Weights of a small transformer language model.
Size: 17 layers, MLP 384 SwiGLU, vocabulary 8192.
Architecture: RMSNorm before each block, rotary positions, biases on query, key and value, tied embeddings.
Training: a variant of SOAP for these matrices, 190M tokens, 2903 steps.
Each number is 128 + 24 x the weight over its row's rms, rounded and kept within 0 to 255. Layers, rows and columns count from 0. Numbers have three digits each. The size before them is the row's rms in percent of the matrix's.

# down: layer 10 MLP down (transposed), 384x192, rms 0.141, rows 185-230, columns 0-95
# gate: layer 10 MLP gate, 384x192, rms 0.131, rows 186-231, columns 0-95
# up: layer 10 MLP up, 384x192, rms 0.134, rows 186-231, columns 0-95
down185 105:158159112098161166144102128182171090179133124157134136109112151107118149133104118102105152148138103125162158109124110147107168113155069136163147137144134086149146150153118115151152117076160115127156129114148099126115155123140137124105119151133172154139173133166132134066096123117090117131
gate186 099:132102160117142116165139114143117103157063152149092174129080163100146104130130120141105144143139136146153157127068104144159157122125145100156136163115140134067135109167129103133131149120143169141112110117131115103087133144099111068132105130119105109159167168157131168128076159127151112150
up186 096:150147150142140188166114153143170062181110125116145099152162126120103153123106119151142101142126102120104135140164163140123121157152109151147149113134122141105183094122123106157132079096114122134105174115121132095111121130113113148131068134117128139160126160089119103134102174186132185131
down186 097:120143149128157135106133130115148123075073101139121114136146119146149127137149107143119117089124131196130132091078130148139151106158104102119114135152116117117127118134134106097112140103111115082129111154177135176104091111147151108161115146114133132129146172137102158072149083126119144146
gate187 097:141116135123143092099120107107135154102156116081144176136113152118105094126141141127119181083143155115129108143094129111132160180170136123152102138136116149150130132172105109152090135147138136141127115142135149117117142198104120128168140112119123107107140186207147148136084136097154113136
up187 101:119120129156137105097132103096157112172164123084117132114134151146145052123141124123119157149131146100116083147094127176135153142124124135129109147094134136105146109163166128070092160141156116141092118162125166104139123151131111107150175119066128085141124172141134112104134143107108138127
down187 105:107175135138134083136145122118154134122149128123122099113100135122127072145090146080122131143161112120151177133166128105152067166132087142137134180110139146119097140171167138137125137116095139116146133133109077123135159106137115134150116169102120099156120080151089141133096134112089163143
gate188 103:097099098139136101138129106103119115141122132114079158061125104124122128148131114155129128149095132141124099198086111112134127130135149145139089159138153128158135171091153070117102121167137096178128143126140126139120162129133106123158131169128151136125083152139089118089128131100127129106
up188 102:116128093106124155125112123135120122120153162141129111160184135141141104144116113180137129162083146106148127154118106157137152137140105132159122110153153113149129124138172094152105143170145097121130105148138161144165154131106116100071146130104144137155112109131102120183121126129112113081
down188 102:131131134157087105118111131137147164137119105137141176142145139112127125131121145107106118145133163131158123103150105154113142091119134105140179130129074078104139110120098130116137124106180185099117127060195128113146120125106093127146111112082123120111133114139142149128120105132100132143
gate189 102:178116125121141117152129121115134099126125167166171073112103096164166149095129121109153126082156116116146145137133122134137075161107118157123161100119163101102120084135159116127126134134090146133142101092155145127141168120180147152189145130126157140129136118166130125096149158095095136119
up189 095:140061143134086146086108131137168093121108125118136177124119130144145119119083114150114096115148160145131118133132129105139148100125089126163142131115131122158111089146130080108161157146139151093128114140166171103138171142146109122141161152164156137108165165140191127085142149112114167134
down189 101:141140120125100114117113108084096164108072158131144097129109141128108138145103147129118180114104136112125132096126087162127165152121182159163152131119140130126110127134160125124130082123133198117137103117116111173174112096079114159101132135108112076093168135134081159078138122120108123135
gate190 099:100103164110119144110121160150070108159110121137176122156146134100110164136119129126170131088120125109171160151151064172144098145138108134109132125102121115120107139086159126125148111132115168083155144163144137126129112120158115107126151167106060126128073105110122147110127103093157127158
up190 089:113127140120120173151156139136100104155133131111096098120146116090112095139108111130106102138147127064115171146195118126150115096135096171126090110139114129147140120102149104108123129104149107116151143098146120131178164113096111127083183149088081153098134119058149145130147118120121124121
down190 094:110106103129150110168123152158114122118151138122120101140159128150101094101134095141136122148166125146184120137148128135137117093130178143143097146166130105122144152085149137167113145147115117146116142115128126149159174134116106154155146095144088135080156149106104137106138150159096119153
gate191 104:113166096153156103145141098099127168176125098161098118134122112114108103088139123128112097145146133140155118167116123163177146104124131120137132074141135083106146110105116104091166090109132163167120127098125089115132103144146175108079111149153099130079142126083144103082129093131159138124
up191 103:107133129153108128124132139164125083109141178123107123183135125156117202107129148141086122118147141166164113157107169137063129165123110185140159134140119129115110114196131145113134115148168099134117114143114126121158153104098122130114139114171150151139093115137125148143133147137128146099
down191 101:167109117123123178117152101117135088083092131112130157137107146150133113132119142148093134141131156112106136131146107110087109112115127117139171135100138143131096163132111145138100114073132158092104118139115150093108167146148143140137103143104125092129161133149106130101118160125138131106
gate192 098:120121189124120112159142154146155151161074128156164089111132154143113084166119141160113105146137170148113120153131142117129116108127087099181125126156102151162166166101143145089121134135133105123119135103146128082114144160153089088102098134142122130104125140142115165121105155129136160141
up192 105:141103151111125137174167107117154124143151162114104132130130150119183125134101116190119170090169135155177124183158088089122092107160173145142099152148120149162121134104103125104115140136116123158144206133114133137093152108111121111118146117142126102095151093147145169132136178093134134132
down192 107:132112157145115093138156118146086091147129138109178110077117122114168118141136140120099085130151149132129139150116071150168088158129138194119133081164117123154120100080150151109125130127091112170110155124125080149128141123124128066129129151149149106138148142128092118115121161140116140089
gate193 098:078122138126130102122113118144112140084076103136098139029132201151120145148125102102147143126154113100139130114142157149134118115145102112113096132101130135130139129086127128137074111107188144097144111092123121137113154144130125115125110121163108106114131082114098132163112192143135118148
up193 096:120112115089140091124082098141156122124129148129152101139076076177137122104160128142170109137123126156138140123115161135169118115104123135060108123134183127120139101160161107129135119139089131118143139146102108149105130158124108143147167140130130138151145202126151131121146148142141174126
down193 094:155105115179134142166119116164114112129120163106143088141121107096161118101116096125121121135100139152133142106150089156133136181150094120123107139084112091122099136086124145118181108111140207144120090138121073105137114128132135112129111115177122140126114147107166105120131173152163114173
gate194 105:128101116125113109104160134100142101146093132145144136144140145129135180102116143188132100105170144138147162157147157142100134146139132122153097091162095090166159115099098104141133141176069146127097080143114112140119137117119109127116097121138107159159140111135116143159109159162131100144
up194 108:147177116156095153135111105140106141127124136136067168156121105149073092092151149094116142087141167134119124160105119146093129108150122121106114174073173145133094155100149145109127113112146148115141140128147146184098154148128142121136138133130141090082121156111128116094127114129109123126
down194 107:163161119159153098109121150150115171123116157142093145130157091169159091123123123117129133112105128102116123127121110132088126150138143123097105157106176135133081163122119156143132118135119124088115134109052076161153130126131092150108108099105142097107128139125149090105115162114093093158
gate195 101:120099135136132164136137162138128108092128133136139140162101108133104118113131167108143144128119179075164172168121127136128143127096132164149097110078109119132118072107108146155136133172145091126140098118103121132120142120151125111098110132113158146110129118155141138163115136142138111113
up195 087:139116127134161114095165130149136129124124089132115144125095143114135123121132109166127133124127118128132152101179072152089137136134099137114201149134097156147127135146129132139133090100137114119137133100088134144111067108150131091174115097140130168111138111117146138151183160139110102136
down195 094:160088123172113128109111103128091160117150140126110109167137107152145148138160125140117155101096133083127133142123139143124163099138144116157098114087122126122114097168082129145126151126109154142165133109127142115112121173109145125110094116103138088121136184136070133159122117127136114171
gate196 101:131154144074150157079082130116133073114119136111142104114152167167124149104188138132126148148146136169124112127148110093147145151124114153139127112096149122124131136094145154133098093131170120073172167177180161160123099056099121125153111183129129114131146125141069106157160147124124149120
up196 101:168135077135137136090089118094099139158126142124155148129095133111112106089139111106159152144143102100130131092129151131117129162109141115187098119111188130132099132078142146101111145093158081110136107131140130112111172170128131116108152158158109139116113165096089102120129124140119132121
down196 098:114113140125134170140139142133111100164106157108102171125136128167139145161100100139127147103142098167130102131105132079155123129118160136176140173122104117133165110142148146132117141131140143097145107123170110136142099094087122152171188104123132150149136143100108126133147083115160135140
gate197 102:137116112077096118139145107122108131143133137140116096108169121130156155119054101145138118103117118120143148138116129045135159141106118152120145141114106119153114133087130141116186116126100112141118081174136186084119097107165122169145117138134090147095088088117129127121127123102125099175
up197 100:136178131070094170116134123149106103125092107166149105111101138134097131153123119125121147156151136122089154109129130094143132123085120132130123122114104168141137124116129095141122108128101144140138094107143122059139102140149155153089117096107131164144090091112109100117151166101135100129
down197 104:144102142111169142135104135130138117133193144106141158084095114126113094118121167156109149136126086138152163116140181128177121133144110154125092118134124171150145172088142145098137097123149158145129058145134168146122111101130109116178134128107120146102138106136154142162108132136150123128
gate198 102:110128144166119148154103132140133138129114131139145124109129131130084097074137173146133129096124088143140098111081110105145134118122153123135126092149097108080170126136117104123137104151142100129109162113123123163120107132121110133117142123099089149128141128177124103088119107132136126133
up198 100:162134118124100158090107146163153162100119143138134090128160130121146109110082127162121122138102142132143128114109113094142130144113105158138105127114124136116151033158119101143101135118146142129091148108154166156148133092111113120111158135125118101158115147149130124112154168140131130116
down198 095:120117172115150132165147111141115136160123142122096127145093105122134128091159160161116132086142123140162106174096121120115141133129142108096126140130131107147137152090112148123134133166155148133114128152080071151166163089141096133109125102096122131147128116136139118122130161109110149138
gate199 104:137142149109170099130134142139120143139140146090120146103132128113100087127102090111156111132125093120160147087179119098110097188122123098135116122136134090139160128123108097115131139145136138122107132123119132125095141107127119111112156169110092205142100102108113121133106108100115164110
up199 098:090118049084140163122150145103105105134143116116155095118116139122147097175100108119154144107120107121066163146104125141140127139131135146105078131172181125138096077134154144151154166117105123119139131107085115098122141126142139089138135109106135103134118164028147131159122128140083105151
down199 107:103094105109094121091129104119160118157115133143128096156110131112133131162160080090128111139127105155099119114133130127123124161147150096104138115140146089163137106097121126157118113122137130143128152130135135109174134087132153138147166139140158122089125119162124106111123137129096137110
gate200 098:130092095106132104111111123137084123141162130151124128165121140140139174112116108096178123137159140102095117119110136135139089129130140139165136087155134149131116151095132158130137122139101127134121102127148125129128122160137157141177128165139097108090092113114140137134118149155131095164
up200 097:144119151135112121061097139140096116100133138126146118117115145121126102142148135144127152130178092118106113137098115102172117155130095141117122138111134151130116134148119108120132074200118143155141104111136152160145156140141088093100102166141164102136125154154110120088134188097096120116
down200 100:101133105130160098087102141121107103100182167126121168120159125107116155134136109159125106132097140135162062154125127137103142156126090147128158133189117080142127097169115134101090130133145122135114084102164137144138161141148105101087130136121148113126108124134146121116105142088150106116
gate201 095:092159154120135174081104133148131091118160091087122115109102129163142160130118114107116131148178111112128124125130105104123154160108109151111122098114151092109130120084160148114142139085123161134155166124200153108150172089138125126125132125091130134105142126089167131168122131111130127129
up201 095:167148123157087157133155161171144149113116104081149157121164143196118084118095120089118152137149113134150138100094143121125104101120168128117099141118169139096148076111141103158139125121161152156154137138108101126132168126145132130142115109137152133168124116140112126124131148119121114154
down201 093:125110111118124118130094101147132151143125147120183142137131141103150105071166096118144143118134103117147104131118131093121115159140144105148099095111125136097152097107108138136151175133104087184165121156111146107116161180103138124099121175119135139162082130133125128106089131123088124079
gate202 101:144159182112152126105088134169165114187119125146079105101128131108108158154128130176077122135125126125119142166133144113110089148109164120143189104142164113104136165120152144151143125126122138115121151118112070123155133116137131107147118129165125158143117120124154163098113083157139129100
up202 097:135077102120104201142142120143070136128160123110163134129151123121121103096119140114117148122077135122110136168131110138129138125161061175155127145149059108107137119161128096137150087163163097077108112129146119131137174088134164170155133133137146110117131124120118146096101141118100110121
down202 097:155118112176159119125133118160142130121185140109118113084135152117092124160094112111113092079149123119151141120110130152133147123116207101105141146133101156138150106144146137173102152123156133122138140169133116106105120154130127127124163158131113165112145131120098118168126123113149133115
gate203 098:154107122080177101127077102143141124144107157137145098115135132169158134115128070097110125097119091103111111123132084133145115099117140110159159124085123139122115094140116177136173115161091177088117107163165149140133133129129115142113149120117124143084151131101091118072133128158136078132
up203 098:125147101066126140156108105148133175104159154130137135108094123138114122151148105190117164132118121129122140103147126133133127090145161123128099138110137149100104127144163123136161096097168130148158172094138186130117149166093139158152145152088142188139074104094129148109133143108156119121
down203 102:129101136107116100130105111102122120119109168163139148130149097141111175110150133114122145089116148101126101160083111118137128137107100139140128125103091139127142124144129127131153111102135068153111143127113139179109107097132180151127142158126165121101151118140147144144187109168162094183
gate204 100:136160113100114140124140120084124100107124152113145135106137124137141151096164039135155116115098170137120144093102131129127193147152128157143147110144126127114151137158114090140158159124088093114115103136153149121136120108118109138145060139128109142120116122113153130113161134126099103133
up204 109:138136120070133118102175146110142095121128087109098119121145161143157130133110135139094102119129117129103185138148088114159111137131134084114139150181126133111111144121140161107154119117140145175153166147118119129119095152136155125164124130187136134143131070105142159118137135123124146163
down204 123:129142126150118096140094133145105120121081141107106082171135117147130155118129105067105157101082081130134164132088153135157131174120122118149150105140133144089159121153138136146099146134156119132115132143136087157112108080116158118141114084150110140135130152105191119142161129153105147142
gate205 108:151126097117086116132144108095134114110118143116115126133124148154130113093134114121111097106125156124150120094139133134085164120107131107126123160139133148083223157146133135101103116151121122135116090159100132125101133134100115112171148163157124150139170124115091135154125162105107107133
up205 100:108151180120090090099143137157135097127156132147147157115129097109142135141124146147125098103153099106099107127130081137124152118161110134103114107167141145164168156139121142162113108170172173114095111139132108160133150083098152113162137173100124154140114122113094108136144111113149093113
down205 103:136126149168102149117096182145140118118155130094125122124117127129114151118130107126173130183129060176131132130140130098126148153103124086182169111086122136123129140119158124132151157116107127140108149094134101155126086147132139077149119125134173095119124179178075142154120101113129108087
gate206 102:087100106123120152113117115134165106146124124157148122119157146103143156137095133133093136156189140126136139062176129112098127118138088123112121114146117141121151131106161176115131156113107158142164133110134110118125104119101119156161141118133123169139163080145141129161106105149152102065
up206 100:147073108135118112105144107143111127169109153131125124148096155119139151111138099114126119144127116103185139172141123086131121117129190102115142115125138156119115137166136116134172133093117124163148156129073092145101081134165122119140115104123170119178075105104119138126152132119145116114
down206 101:096141116080128109143145147112138107109131090120164095120124092087144112140170141126151145130107145113182132135111101116127138179120086132107110125131131109094141165165105146129128121127116131134163120094168124163128107118145130105084062098132092142143153108137130126095102110074155106116
gate207 106:143139131134124105117155109142117151110139095142108148117163149156110157124129097126136127149115158140122128151146099146105144107116101089131086140121100112127087194119146126119154102114112140111148118105146155087141149119188136109163153140129081160118127166163127142160134155149134093100
up207 109:104100121090177137157123135134142091144147107159125128130180176146175127142131120115122117147122131153114121083138133129168134160175127116164150134131119156144156147091129125143103131118117110182117113163115091132135118116074136114150081141126161135149138114146154160164130129163087191091
down207 106:157099148138165169157112106184081112149126118111116090095143149161121127147107127131163164141115106127132092106138118164113121117094125116134152139171122141109143116138116101147098095133125150122090109138128102094152156103095137124125177152121165098117097100164119182167125178134118165148
gate208 095:127096120072164133098103118128150132176125116124130182097121190129141158126136131149121176101157137139145146173117125105110110118141108098126104132147134097128097147145108143122132135109110082103115120086083109119145091127101165123088117160154138126092074152143070097140162152124122118081
up208 102:091115096106136122114102130088121102104103079119106137139134129136166092137137097087147100087132112128113134111116187098151138131168142137159111163154109132141122141124138107148147114125063180150111133130108121104130131126155158158121090127123129119157131102073120141124072152093147143150
down208 100:116106107172168175131111119148167103158143158202152120148118117153142113090132125148084137137147145086073115149129108125079112087142131096116144147149147107138139115114137132112115156104115111116142160126095098127131121149150186121137087165139155080136132118151145104112129123133136147163
gate209 097:132100137119166138126136129127162135137161131129139090149130151170094126130096091103139185151105121119153142113170156138105149130126125140130119099141078143090103140109127087107132095131152132097166120082149220117101157084167131135147151116130128140133116170123163093096110147095119116111
up209 106:142133127135114127126122110137099112081141121111103100145140125144121150115145146141136128120112140192145141128101114085140104122157112128120123109144152106117093114101135127074106154110121083145159099148160146090152081095099161151154102163125140155109135113137102131179113159135123095149
down209 112:117130125101098152155151163112156137131168148128156098111139089150160146113093150123150109129137125153121104129166131105122154099138092138149129119140122118135124151097135130066135119142119093138121108136118163095137072127136156109126183113094114154130104155117124152074142147165156101148
gate210 096:105100126149121199135149103155121152170144095130123097113127141130116179146121130086093137152127135099135181146143148121114142104127151124174173093098135166117117157130117133074090142116089128161124103123124108154143145144097149104154088111136144133083140143103151126122131155166129117165
up210 097:112143145115169077093132156131152161125135100177134114130111117132146113105120155127163112135135108138125184145140093174172145164128081144124116104113109135133090137154106097124084113149089132127131126132120128069117166162113138148115158095147165122089101186118104139098109106126136156167
down210 095:142174131153128112138137135125103100142116167092105147072109097101111115176121128118104169137138120117102107133161146120142132094143162117137123113101114111179139106145148155115151110129129144136147083166092151135140086096174153093158125138143126081163139144105145113136123099110128101114
gate211 103:094130126172138137073143101132132149102084053174111097131149159122135150174124077162138145168143103109164149137143113136128134137167137128140149154145155123130147132124157094122186120124092128127172145137113095099136092097110107121139121126140117181161148169105127141123135132131080121104
up211 102:113094142060140129084147139147175106130112099143120118135115097107109120129167167141167142087119116115121137146073129108139142145169138147129113148140192116147147108161125129080140121119098105125043117175121121108141141134112109134144152122153112129112134134127118158121147142107124079183
down211 096:110059112124127142100098142143150132120139160124144115150146098096137122127168122123123089133157128127088107151126185154111157127109178134129129150135129136101191163139139101093118166117158122157098186141122134094120151136089139119137147122132134156114119122113130147131111108127105124131
gate212 108:104107112137131139111114126137139143156124106153158121082141145115108114161103173136148128119111135110100157122151130124112100134120153138158112112116134167115084087123140142139105117114128104133072147103176167182120132085153083115174098153133113152101117122124107144152171154122157104138
up212 102:126098118108155092144129128078167144147139135132136134098123141111148126148135093142139151175135172131128100114113174124128132109149159114097159151118083146103112149113109147145128115117105067167163097135181131134138140124101137157128128123152137098150135089171118119115162156121147150088
down212 096:094142121125120107121130122098166121144106089137131108136104155134121128180149156135149163148095113156092084138141175108149116094136141086128114143183161081142154147128112135106111139145053101156171144129147101110105131133124142146129155146093108134171116129133147158131128100132113149154
gate213 102:154077108102100115118141095140157151114105106143140174148138138150128146147114101140152118128140114110131158111151132126130141100138109098140119109138101132117088172172116114126109104120130111138138134120147110113155170112141120108061115093155160105141114126142144116106171092122154120159
up213 098:109075083164150083148078121180120140110128091137125163104124154155108136163095166070113181111124128164139129178106126108129110116099149132131100073124135119141102107121111108158075158106130156129125193131098117121142140126165112126098183089115163118136089157119150132116103138145113121126
down213 102:129108140161137156104096074124158134162143146147119104112112158117154074153092126142126143109119127093135161054160065138121118139110069089133123118114143145158125112082134142114162114103143116146116119114122164150190132134152124122110147123105120138143128108111122073121123110160142145136
gate214 110:121102166101134132122206099113110124127186110132122142117106163143101162128150150139116125145146109117109141161120147168131149118132119114141126167158150109108121103121128135114140125121086094134099143135128117115115128140169098056119151137127125168108120152157157120133079101114099128115
up214 102:066097133131161143118115156125142093119112132115099149173108122200126138156089158118107114151137104119175126124123122124140151150114099113108127109126066109111121130154170120097151141079145091148140119124151132136129161095148197084143098140108111139124137123111110122117151123132147102129
down214 100:120147135136121136094142134140157124125138155097120148143081145104120104129141126148121088102167089141170163133130127109147118179125108115129128147126139132098076130141085135153127148113173165120121051113121100140166110125146156109128108138122134110079097168104118110096092099131153147143
gate215 093:146162147117126110116128145117100133120145128107160124128127084154093116149154138138128113133104162099169082117131138169127153124085120106080139123141111099146175084109135145144104126138118116119173146113130109107168112096146124128115112130151127160169168130095119118169108176147110113147
up215 080:121112114137142091104128151102110145118093155114137133112106130114189148151138120129156129089159130125095153133132166099131143150129114160116137132111132180080081148133123096100136136107097140131120107147083145186080133174121170131130147123139105109100099116130131173108140153140129132123
down215 083:106087128134129122120138115110117115124134100117143112126112120162133129148137065124148145141121125125160147129090126145138167147103147142147092092124109124113084119127107175086155140108119159097119151095123135120153112136121101097152170102123150111134151105073119110133142131114114109098
gate216 097:110084127133140076094164148142170127135119087136150095139116136116130143158116150138150125123144136105089140131093101120121139159132157139103154098141143125102155157128097133116101108108129144087121155091160144126135125125111185113099140120117127120091123157113128143110153157165096144125
up216 097:119110158125135108160111065107141150143122145149113107073108139140169130122147136132125160112135130157146137148091124158128112170167096099120136158146140104119146105140081141136108115134118105183118108144102120149178124140098128127130121132107098083155156142128117135129083113121127162101
down216 097:110126123095157103144108134126191117135144125119111170146087108118147160148161172150121148196106146162099104101129145146143135117100167102120121144103126105087116162079182158135110127134113132130153147136139109118177106120151122129131128094094097161137122124140100148117140097116135106117
gate217 095:149136160112104128144153153090147195129108134151097127117138127152179163102119126112123096138142119160116153124107137107072140153153135131142144123132146097143142123126142115152172108122203102151111137106128092132158131120140085145125135182109136150114104139128145135159145128149104125098
up217 097:206125094115087140144164116144104108155154112145140176118149107133121093156100077155142126109151104103112167135083118118144123116086140130164141173141117130163159140145148119135122138122126116103135117129156178156109087141119123130120124134146140121123097135136113115102148104138136204138
down217 094:085100150118120123157115155159111140172108131093114133152158128142127148125135126116147086127108173131164132115120126119129136203103122136142104149128156123087107113132157107120112133149137129137129091097187127155167123157130159148130127112118131138157094113106114130126081134097168142119
gate218 090:101141098094154128124149154132106123093113099146140086152144135148155129112145150084128121133126151111187091117096114169139156097125076163128119079087090124098106080153112135111106127122128109129126137132156128108179102113117114156177138149133129131089108081163122105119083108131115104114
up218 092:136092099126121152136077130120110134143124129165104105155083151119118103132142141111111141125100115125133112133121153085140181132130157125091119108124099136134136133130169180162169173102166159121132158129151064087089129075101155130125118169115133139102116113121095115154116105164115130155
down218 097:117136118138143073126142121143119161097112115141136101149132102112150104106156132140158162134092139106122123129147086117126130165097142122132134089099126192109088156067082162156121114059140131135143158154148141113116142101105112162067125120143082154145135149166153098120129176155110183162
gate219 103:127125137148145110129131115111114167136140148144161162147123103153110103106121104096138133102152159148179111110130136115148129119124148142113141134138131148106091133121088146138166105120141136139070115132124161163129096148129110116137144109169139154182124114124116156101127136118103136179
up219 102:144141112114107077128149148132140127157121115083131161146127193142190135125115153124144124117111137146132152138135068121154162083118092107118116158098161155086152127131103095107111122157146130129148129119139133140145116167128140125160165115129100119072128143117122078098147158142091146130
down219 105:152104118153136121123142166108167130096103096147103145094070175120150147147112156130123078141131169126175138153160108167113120126105178180130076135133141140103145130123106122132154135114148115104114144084120123117125141152118134111162131127129116085097144075137164099086120159142113135128
gate220 098:151118117159124138150135146124107104142116133165115118105089112113127122167144084118155135135091142114153133127145152123118119172126126131080144119110155174126136143173079114117106131121142162131122163172137083165127153141138159157164132155162117157132124116109133114130131030142094088133
up220 100:119126171119113116172113121091121124132112090155105080140123143120141117162150142133121128096093127122099139114141138055154111128179115120133094107093159148146133120143106128141153177147182110156129134139123094146105130133105129170109123162098104155121156116097146119155147140138120117107
down220 101:115116132117102135123109132119122105077175114169128120111102159128125146107133126108139112164100143179200173146108154125128105093137113117134180130155118124145100115170166115119130138113108111147169145145143164162128131120153149153163124142110142084129153128153087151120167106096147127155
gate221 100:126153104157129094138090181139106143183169134109108124069130137120173115161181124105097106140087132167131120148145106148148097147156103136159170188148133142128150128068120126167106107134125138125133123093162095151128110166131097130147149149100110121147087125167063127131099145177147129156
up221 102:116110117131176112129107111154119149136131098130150151121168129113123123093066114138108126145157100144163150126147144118085110124110149165070118108143144099106111121091115133131140100089135103122142130156100102113123119117136101086086127157129137149130136129113124145154125139133148114126
down221 105:141106159125123110137112137122112144130135162135133164110131132123136112085148108189126154131142094089105134172158100151153107131093163132092110093191153147158121133123156103130143114105051116122125113113137127130136132154129088150074138163136127159112124163108166136152112106105120107165
gate222 110:107127146142115143172130130107095126170115144149142128143135144100173111140098126132130156137143088136164135110111108084078146096079093140151161125139148109125121102118152097106150172079123124160129130139128119075097112107106144142124139132141079164083128140089109111098081145104089075122
up222 105:141180079162140129165057144109137121095122083140114147134103122110152114146113084146103096113155110102174133123095131092095148093141122135112151104146156139147128136097123130117097150110152119109119131173154147129136108105143091133118096133146092136119150126148097134124088128134083114150
down222 102:095097122160157150120101122102139089111110145149156136110136105118137124128110147169134115130141108141104121127129197102126139129117118126115100127126186122102141109124118107123143134132121153150088103113135064081170154075167141181115152136114115141050109139157168123153116093094170129122
gate223 111:143133084144144158130174109145077120108182115159097132065121113181088124109147095122171153141146113101150143088115108120129096160162119145123114169126126183112137143087119095116158093127153081107095125108144137135154074167167117124121110091138105123089104146132149123149153143135106118141
up223 111:143127090136114115158107127081081133090123092075110149150155107140117123116149144144134108109126105082153179103114105136081111162120129108081153107120135113150114172101121125156134099119073097133150135152099145138139113149127115135137111123110120056104103111161116135117117149123081138147
down223 115:130126160098151144117102128123162106117127152133114118122095132131145156120100123145062118075144149117122101117124132151142186189151147104074126100127107126157108156150129094089192139119122170116110132148187168088080125159098121099139122149142144121137124116156103167125122093131113139116
gate224 108:087137096144106117108146103142128115148139100085116134113133158170123158153140127152151104142136127094142110138095111151093096159112126141149114143138101137160106129110128138134124157142074067079134131154123125111155122113146109090126091090127119109119122102129120087124164084148143113152
up224 102:156162113142136167131131136102135121144123160140145178118116131107106113093115133139110109103118109120121091141096092110114130162175118140128128155126149116148126126145109166102144078134149109126105138129146160129164150177069132123090185115170147113124134157157079133105137150100136065133
down224 096:155123185141077164173103090162145117116110160107156153087101137074122160118131146069108128118164125116139132129136122096163110149126128154130137140127115108110103103118131101122108146194136175163138128151168105123128160145089111145114106108159117119134078102121109095134129116129114130078
gate225 097:092116148116120091134127125107093113134137161128148152141132121119122161090135076151123117096110106095133111129145139153118134114148134112102114132149111159159085115167105106137128112154081128123109071130164129083110138146100118133142161152126164135109119146179174124135122126130127135129
up225 100:116105165117166126108160095117117130175162155135125081133153136130161125122129148145111121171132138139156120157131102124083140129121176150116171133170155147116103146131138111144106148127074148103053081126102105127133191135143155143135097114146143115150138166157110171131167114121149119084
down225 095:095069084109141116139126144101174087115134141142123142099126140134108135098097128128094157145117126162120103144128135140146153119141129140135145129130126127175130149136157159164140171172105133169126099156098139157144121130102123130110116189126178108136170109109122113092178131082120141118
gate226 097:068089118100155128154159158111162119133160083151136101134108121099091110111142147128106132151144106140133123108131114132109131143145151102106151171163106126138072145138095113118121125128142092131151115105091102136137145118102102087091154128153121153109144142155107164108085143149120150117
up226 094:157135136076132140174151155112145136133152157123118133153117140190124123103140105122165177119174110129136155132132165128131124091129108127115154121174113121111125126113136137137128127098135146134153141115133124123151093108155123075119168128126084129090110092167082096113102160164132115110
down226 091:094119127129188073115141120123108118134102106129083154153115119127067100102143080102112119105122114167124148110096173139149165143123139092124146155133097166115141111124138120138177109126121134170145125147142113119130169144100154139094131140142098154123135104122147096126154113115121143127
gate227 098:177121141120116110117130103099136118136134157147105168140172178180101121113126113139126131119196120130176124150161135126104133141151131138120115150135091101096105118100127149122178136127149152143122155138117099134156113185121144156138174098141106113102109106160147130160109144132098143130
up227 098:138128133087148092106118097153079154138130106131142136143110149176095143159114093166114177103160132151116172140139106069119130101161085179132103099113121153118136135148149100132140125131134134084134118141175135122139142065110125163091113108132096173089109154104160108160162145128139126119
down227 100:150173134126129101085101123141128140126106100140126123127142196184101143115169120143118137116154128145068146163139123149092150113133120161143168097108121131155123130124137130103144152143132176149142114123103150141142128140132102162112101080150111142143131128113127115122113108139154153101
gate228 096:100098140106113142137126128160174115126156109161143109105160140146103135166165110172142165150102135120096107147101150127134162147093191120118145125093141156156183144141155107126098157138069128095144125118101127154135129164098077142104104142136143123109135135132162172139136125127159108112
up228 091:111133110146136112122130146123117135125144095121149120104150160120130113150158099126092114122139144120096092145116113063119096136112109113140165104139142145126143138137116115109093110110091099095098091118094164154127156142120088119125147115116113112121097115111154125110158115098140102105
down228 101:165120147134099115111127104114116181136134161138086135151086141109126109101086155117155115091108129118112125102123095125120110115077106125173145124106110124108104104094121151114183118120176164124117148152176124140142101130154171153170115099140104155102117165154148117125120131141113123157
gate229 096:132118141134133129122144108129093142114166133165128097144143158124120102145098062111079134128183094135106130129121120138097132136176130184132113150133124091145133124146126132164150087113125117119137142113119101141166101144128131108121129137137113144153143145168124117149117134150109092094
up229 096:128127117122108143145114146127095094135125110132125152124156123136157116149129138150092136109106139113080116105151122152161120123097100156141117138158136122126145134119173166177086122069150108123119137122123103178102134116124138107134147088084125167130154127113146139101130175130143121141
down229 094:101103102147124133103129152109160117093118127115116154099122100150105134120125121105137117119107089154138109118147166167121148118176160144093147081119125115146163115170144131171136140155073091147103171148097147120109171193141130105145128110132138105126159144097167118146122074121137151169
gate230 090:076126113123114160130125122164142111166156134133136137127140147125099149140107106145112098172129141149140097108142103071100151098095129141105135119176154096139154136155142133121135163120161133191116162139160163097162067100088082110144093099167125092133129150142125109145084120140125154117
up230 091:125130124128159105116119108127159082117131137107103095122103116107169119115098138089085101095124090136099151140108105127132095149133129110126161146146120111142172107122078167137186164105146103102140142096159118144109149158124164124099122169148118103137139094156105148126160113141149137083
down230 092:152086106142079138106154135130139158116113136140151125133166148159119135122135140101137167128173129115135122118101121126089104162130134086124112151114166161100111109088138102134137131123088166128128083114106103125122086143131131126163119085149094176091159163128149117184083092118135123166
gate231 105:174132102145137099109166138095116126166147082142103158091132077110128091129116095099100136138145087114171104076150128107106134138148099129143129134126145150109086138129111088074137134091123106132125128109183148124105106115099096111125153128161095107100124138163117124135101110158121112121
up231 100:145135125125111084134122104139119074074159128110142138103156149156120127090137115157153130111121141170132128122149099140138081127072093120117102131139107145132119091148142158167116164107085123159199150107147089114149135140146131096127184133124108137135103156105167126117117102125143125138